python train.py --rope_base=10000.0 --attn_scale=0.125 --beta2=0.98 --weight_decay=0.11 --seq_len=2048
Each number is 128 + 32 x the weight over its row's rms, rounded and kept within 0 to 255. Layers, rows and columns count from 0. Numbers have three digits each. The size before them is the row's rms in percent of the matrix's.

# layer 5 attention output (transposed), 256x256, rms 0.0672, rows 167-191, columns 192-255
111:178113137118077135132158140177155158119118140125138113217090143174156147114149108171204137104144185180201097136224146121162162122145141115136044130138142135111153112135214152130082164166144110
107:110156118120091151150100118163108098152117152133150097145065159106122155185168122153154206130106121066195067153149123136136135145143146189094090112094153129124125132149074135137119139090162076
099:124097160131091085118105210168093184128173170124132136080116140137103165146127164079188146142135179159212132128172129066134157094098098129127106085141087119166180114139093137156119116104146182
105:066095093078115119097114137135091098147117129117156095155072118096116098140162158232129089127125129115147122075156102114118136153105092137105134170089167191153117098196057166096129125161147098
106:131117170100129094118123045150181120125126070126134106148124126109140106101129104143136114072117086130106161111078111113165122138105140112164173171136165101083151129198082129078070192131122129
105:111132141108113142163080070173113112198116111166118097197110144118135167187117112107134193138095094193226078178129167143143133103123149118131114091154108095106100144144130113157059098126118142
114:094106170133204150170139122065133113098117136140109113190149102156123103115131072153078104109112092132075117101145156126110127168115080126137121114144114118121144115137187094110187147193161149
114:114108120130095145182116143134132065132156132154106120168127095125122129145126161083126155124133132116120132121123159124095175133093104143154167078171096093126154146100128078123157115103121135
116:113153166114116154130088137108139133103149135157114103118179141159098156137150169099060110103081081220187112162064076152156166132114114103103112117141100101125112146101108143143144148165184167
100:113111123101082132090187121200112163178132172090125087120134155138116121127157125145116212160141182116194168128119142130126098110133112160098129150103099157174140097156154135128080094140144172
111:120211138152156151130164116067128124137118076151110121175147202155106105150154119007107173131081098135117120189125141217175133164137146115150095104130140131099128180147111138137133155132190118
101:099126139138217116136143090079061098141135127151118171099138116126180148175137114061072137116125130140005146123102159155099064116119141126150140129183132192170110139101187079122127136122153100
120:047133129187161135105234096078083137131138120111114138148161150122094130137136133118128150143149104088124123088107129116164149149116122095141060082115150129111140103122108178130142111146139139
112:188136095130150108087126231125135101085138117149132121109149123143127120110131174128091096107157135119191163107092110128126175123126149163121154157105093100149085109168104129129110129138141138
109:124151136122155162133160109118101136134132113109127182160154171160135153144133070188084152152125162117208135150154208092110080136136141220115063113163067077129090117183165101121092106138171121
099:119152164145123169134198167131130130121101124150102107171144138161130139098129140047099133142144172094157138119099161139130144130121121183120162096118075111173139113094169132195095128159139117
115:130134168185091111134206113138190134138119153135124118169095134116111132093107120157153146160102134146113102145219134142155099160166155114142078143091165129110175122104157135146144152119121136
109:094123179124160146092131173114106133134150152094119110155169101139114149115146129132069150094144107114181148072090167123167138090091128179133143135108062167177117088120149094138189115097167124
111:145128157138105139117092099119116099118138132087155111112117093102139139105142175126103111132147116097098098114054116140167160092188071117078144167138117136134098158111142110127140094145109111
113:059131143104138142147143107122077131153105126098140130191124102100098091142136121179184107119103088110169109075111131072107148119086115124133167098118090114121129115149059125095111101167105101
123:219196136146089151141109175128119143045071098137145145056091168195134100145098132102145130160070155104145121175149090137112155155161123145088071145125096097149160162146116155177089146129127150
113:163145167083066152141140109118141114124120102123155109152105140098126123143134074108117180121137132172151111167139111144164118157156109127133156156160173135110155153144144066097136166113126141
100:179163149141132090148106183130148130075114119076147079108095131181113145104119150124127129120104094113160085071094171151158182106135144164110092175109078119133135123118123208172072120154144119
103:083145134163131142156174093136110124100121098132108138136175168161120112131140121029085172112114082154174127133068170099147143141095133118137120125115113057100104120135126137104099174114146124
105:143127089111155126132111090085183147186117132130110152129113173060114155122131127092137078105192123160064106119124107164168054107124137089152145102179196166118097155059116096112149149145121126
# layer 5 attention value, 256x256, rms 0.0708, rows 168-191, columns 192-255
111:079172113142114112142094127157127109151136145137147134074148120068141065134123086121121037098126164148121080097066163107128141168199203121150108097114107134154119157187151101166158176167128074
110:101114126066092083161169173093161206100109155141161115142100135151178130136149106093132141162148172135139111099105108099145112075120106145157132105074114091183176096136077103161160152139108146
114:129135106097170173099098120141133164113167093143166113118137131101169112167134134133118090089098175110074140117156161145124094157118156168131169114137113181177092174227156131159158177137091106
116:136115159146148124106147129129104105146138076108153141072134115142099094121092130138164158193050088092166121118130076117199173098070069102106177137182143114144118100163143185155110162132142143
115:088152116140054143177075138150130126155098144147092104086121080136134091122145082114118104107113134210202173149185131139176122112145144069082106168102152127112144153156134106172130174127132162
118:175141139086224172162051105140092093063172117098193127088106163104129068109108104145142145168189122127143121125119142135081122149079056145124149125147135127067126107110173185131147094118136159
127:086122117127118141166130103082134163154123099154170133089132123079175168172117089116183095126191115091127132169123180094098157087167111170164109101112094095154198121112187136182134184084095110
124:142132144114144094148091146083125172123125204149184120125160125126157168115138196101131113129113146142138127108112166135140102150135172138120112161177166123114111136138089170159211154147120085
104:087101081105145124145166146194171157142166174099079085150111119195191168091172177115042123157125159132092144115103100087151130116104115077084136117085110160155136122122133156101146111164147176
115:139143149085124114114140172129101116115110140117074141113152170135108074102122215132162124139085082182114069076127168182176145170110196110149166152112173122071137141126103131116131108162143128
112:133147160164135202119125109051115105115140099121143156137112114128137151131118159115154159122171086142169135160078121179130071156133171118088078129081105177167098119093177046125099090088165059
129:099160147096142127100143086155096115156130120163145167086133127113100130098144146104140149159088163114136118091166089098060170148108133127131176107129137116143166111080076183138161101152127178
118:149168086127132091108135133125121120177099161133116086199169081174134159178118150132131165134096145078114120163147127116189111109098127148082147166155191100094121043118118111105127144107128194
115:098169123102146140138066105114130113154168123117155136124101166068200088068165113125110123104147144171181153155125127130184096096110142134103068148067094117096146102140147155122137171086170130
107:089145127153150097115149102137160123143098185096189096184151198102144131047155176124149135089208189094118104123132119096105170096162100115102164140122127098128129146049128144126114098110162170
117:085086115123136118116189115120136081164134162058093158101129129103095141054080128143125042112103101186191133087139148131117137138171157111195099107099112131107170164121103201129064109149089122
114:118179121116132145143142131142154181097122201150148073175065136119196136136148172127080107082179101104090128078148152132163119106136093129097092108109122167157144097123172116108164115085157155
114:132150144142089171127115168121161153102146125114094127154090136190118163144124086136126169130192143065059144159145109141069202105152124078072171110129157103168086171183137061101193071102163097
120:090118117124138139183095100162105185156125137095179132108126161083133085119094139144150123077199136154054161132216124118124116105142115207138145104144067161152127151187163116164158135128116159
128:142099133175107097133171142093162132076112147064114160146185156131142159110108142133154134146154135144149088109079129120144094198136167128163135133086153077128129140162087097126148121150157067
123:112142130098054143131165215115123120101144109110071119041084138143139083125091106139083108156119089160192117089084147124129163134081074098160175129127141169095168179181167112165149114135111119
107:152130154153122098143165132128165138115142143080192131157161124125129141149146134157166117132122179131113086137119161144147138139140164111103152172162117094152074092134140092126142115141153126
112:019153143128162087151116134117104095129120158177165165101147165077121154062123141096103154131129109121156130119141103079101158152127101093179121112158106072109111120116114197088143146120152075
110:156116110144106172131175195084135099156114118102075155108083109179075088118111132139135133124055068117175108103147144165120088104103119126133147122142133121139090129093129059097096109144134125
# layer 5 attention query, 256x256, rms 0.0461, rows 192-217, columns 192-255
079:118086088110110128157127157164153124098148166133141126109143175132118117085110092141195162100075067125091099077100172169148139093182139155129101177133118151126125163110173116129142071149158191
088:116110131095148154165121130105154167094142158184169110114106170112128069138114061150120134124103083131095126095122091183112112122128106131150081132148129180186113134122160120143156133122123164
089:130118153098152153128168105141180194118139134125159146135120179145111129106111086168109143100139117151099089093176200199121077145121100099137128125120148173143093161152185144183147167172187143
099:173108083086174112191137072170137166098131140143118064144178192117147145169059141163133100088106139200156115117104087158155123124141139163158146117149116112130161209156145124188157182108148158
077:151138095145066066105121165131147066126107118140203141137134072167179078167109215081101085140200170106122138175153151078108146189166187152096117113143071153146140106137128100155101100085110105
084:139200140141196076082124173086091087154118140075125167135090140107114177140139146052125169110126142090124154108080108093156105139108184133107160192104120132128136076169105142120139158119119099
091:181132166100173187165127126100180184079118077118121112126114191110089150133117042135147134145136082191169094128100102153108115108113088086181150148121134174123125113159121160101152157148130127
097:115125169136079183180126063166109179153058096073115070104158123177115153115043111161123148135108104187169191151147082111142173112181159122125154105149148183119159123109113128118139148113084182
091:133153130170106150142173111087173180112092099151166138180133135184083177107181095111108158072118136181102158072127158081106164091172063116171061116072166158199104071186091139078142122145072133
076:143133173099188139145070182116085111140145116158092132165097140157090194195103124113080103102106155115111082158158082108126150106176155130111140152126141099123186143127135141127179112094112145
096:122086094152104115164122122118097154175108106076149105084174155165125173107120102085113102149131159128153136152081132130099133134106132128135135149161116130131136187125111129058151144174183143
081:141111150138115108129118136129106134122175156224168088183140150136130193173134104125080169113152130084109077131103053154193184139158175103111158138077112140097153112144102144147132102101109116
102:102161103125138144124093159091208091147063152139138123120113117118118129124176141105104091120117180115158160124100093104138101133156185115073151166127156149134138055111115130144144141161171141
094:148150130145089094101148104158073169168124152147182085145124110119170102144117180102075139174147124129172107130100081136081070168089191137080128079119157102101079077093103110060127130141156134
110:105101116106146220112071171125103087134123165118098093141141092115110173129037124120184072148072060089119141098125126108166159098156097098136174163154143072134176133175123134134146140157165169
107:148060119175076081106167120119105165162061147154154159083142047076129084095124154116143127101128076107129130139089140123096070142095091126134120080116076124124091057079111142134128140174135138
103:135151152147167193144235131112097166110154115122133075083149128173108177113170136132145154152091123139132126160129150092137073098085087175134166156108117105089150073096120089164129112159132058
103:108145153106108143118086088128153141084132147186118031123095154150133149156073101126102105150080186138160068133152058090188140069119229127119121148158189144093135181129167110099136103151143188
095:146138092117104090131124163110115120185118096111119169093090168157093122102096118181105111168136147150129124174138051101147164153160125113098157162122160138104112121109132129137122136153211163
120:167174065153108150126151138061103114174175160157168132102082147134115129118085088168131096126166153149170091102150116044151170152131140133119115181145075126151120152122137140111122121081171104
104:137134151133156094098145139215097112109108130087093109102120125157096172175107088119089115147119106170154144153196177130117087161143108141140217080146104114115135094128066123041115191067176122
111:121172048151070087085179146089098118149099092169129078099109092105176042167180126144145152119073095105155158164151101136112103112109082125065107103147115077081108094077111128096144138174114119
108:122126083101200138105123159170126116071122151158064177138120167101165213123169101125068128142208136109136098143080154128141094091110153115073133153083162149100129146130152085115187114171107181
089:067124164140072091126109159159109139139140165107110130132152142098137129060078107135148151185159199150102171173120135101137070128106128127207118129139071083155111145140171118168104110108090127
117:105157126128178089140121075066096075182078155067187188132153148103109122129210162105194155126112106138107135116124146180118134138159131155116099098141090224095128117154123126131153179160132141
104:126077120170151139108165057139144077154129110159117100120093127066126148127098097130128087180133205100138139132145084130130208109149090135149109113112081147186110106170134135124173164089050092
# layer 5 attention key, 256x256, rms 0.0481, rows 192-216, columns 192-255
078:118127151120069072133130072159083087144092133154100142149135119169190124123116101119139144086154157125195142142162105117092141092108153128175151116141159111127117137139110127037158134084085080
078:085120130146113090102161092145103061151185120096126196124137136138102132176156145155154160151139088074108146066132082142109126140199188195180152147088118078133171085073117126073133126166086089
081:115189123146037147140167102122129068176110139100110121142127131135133142158160142120106163194156144132104156105159114083129155054127161114123126178102091170086170111094153164079097084119104095
091:121150138136117129154135120092123115130125093092143154089135108094111141133184174168172100136120163093111102113190107064125110107139127125134125174096106049124140110116111084132120134142128109
082:155134103136152141140101156108126203148115147153146137116109087132146144112095161111154126140087094153089181130148175145136123102066147084134100074148118159158164150087106115176177149140120125
082:156170127120149136131151126108168128107108060086106030101179114123106114147112079150132103196135123080125090159116141099161137124130096117094113073157160130198127155125147098109133176110168147
087:150118071130147153125118030143126154100117125135102092101137105126125119139152121135125141115147144140126109049100051098104144080135157159138091130105105151149161110118168117161117084125165111
102:151092100129124138135138113092122102169201125096135149155091132145103119125083124160119116143091178077161135092136058136127088129148144149114117055117119071103118084148172164139116078133111093
093:139103156133154115107095089122103075106199143062232125126124088130087096078084155112127123124100180106103151118168130139148120137180159117065135103130066081102099151107136110163158162093150108
092:134137121112129101164111074125165158124089100191046114142132107131117125154129160140163103122198127125119142135127121111079072091155128207127151143134134083155122049102105109106090107125115181
106:104151088167148144088119117138070165139181088146053168130105105162120052090117151137105171121164120160104198116137054188091142130180144107107099116079186039103091115135167123156163079079132152
106:147052117181111144144146087131129145102104101163167115113157138120145130158121124101120122119173113169103141098122156131086149067130116130140106133144130107087136090083130173073124098133117135
104:106119163130128059099094147115181167134171117141081183108103150114119139118150125161083141100119106161131056110122100150109128118186178091143090161150152101138099122154140061099140159120168141
099:089133124140109164124169094149106128061085142167130091132085156106126111082134116153165137083086111108143140145130103071112141146149137170125129076110101113093157181128095143124119119099165101
097:108094219132141086178113109141165160136207123139112205152096117118095132134144087068105149102153096118154156121101127139122144131134091130132086130090143135165108105167141171095120091108110114
082:119143127101145163136208124150130107123142098068167071129114133121141141158101109188111135154174119125103205115092185162153119136094135156119126112172191118130102123157138143150137136181075044
111:166136071140127112138134207148084119104161094132140120093107156198090144135135124105111146096137106128113083156135114126094137154131101081180125143107242135138113181184097136103112129123080075
111:147114123120134126198129124105104156184101160141148152140139177124129114119079131047112158101117127160163074126158105095119140130159123172148118098141110127139204177079112093117166058169127150
117:118127097060086139119120134169176085139115099067072169093136130156161120146105143138123120132096083112111116124116098143119135165094188127143168124144119127153101223120139108109119104107139133
110:097110151150101116107141149096163128140084114145082085194156100149179118137119138116158153159138150092197146128134095065165156117089168125165164072156080092130137123118105133166122141155141160
117:143165127159129163119125142139130129100173111114162180148150134163131162142133130185188110098162162217116152093140085086151095041154149085083117090150091155109108143166135145195125068142083114
097:198136075106097143118123136074135111164078193121127146094090122134109101113098084221063091167161112111144085192115131137113156164138115139179083111097129198141144140070166112092123129092129198
100:146183173115067107136078109153107140123098158054144203118103101149140108180158092152117130116072102111154146152095180151108128158122155146157078141111150174147123190113146159126067096136097072
173:124103152145147101205115141122123176115114139145129099127130140136135148164093094069144153075118154157162097095145100088150156064153168104104137124116040080107164102107139130151139084120155151
114:084156186100125115134117135125121139102106092108135121120193119087136181100142160057111197126108095123101092061128167108133116139095129111115140168167126141152161163133109154097179158196129146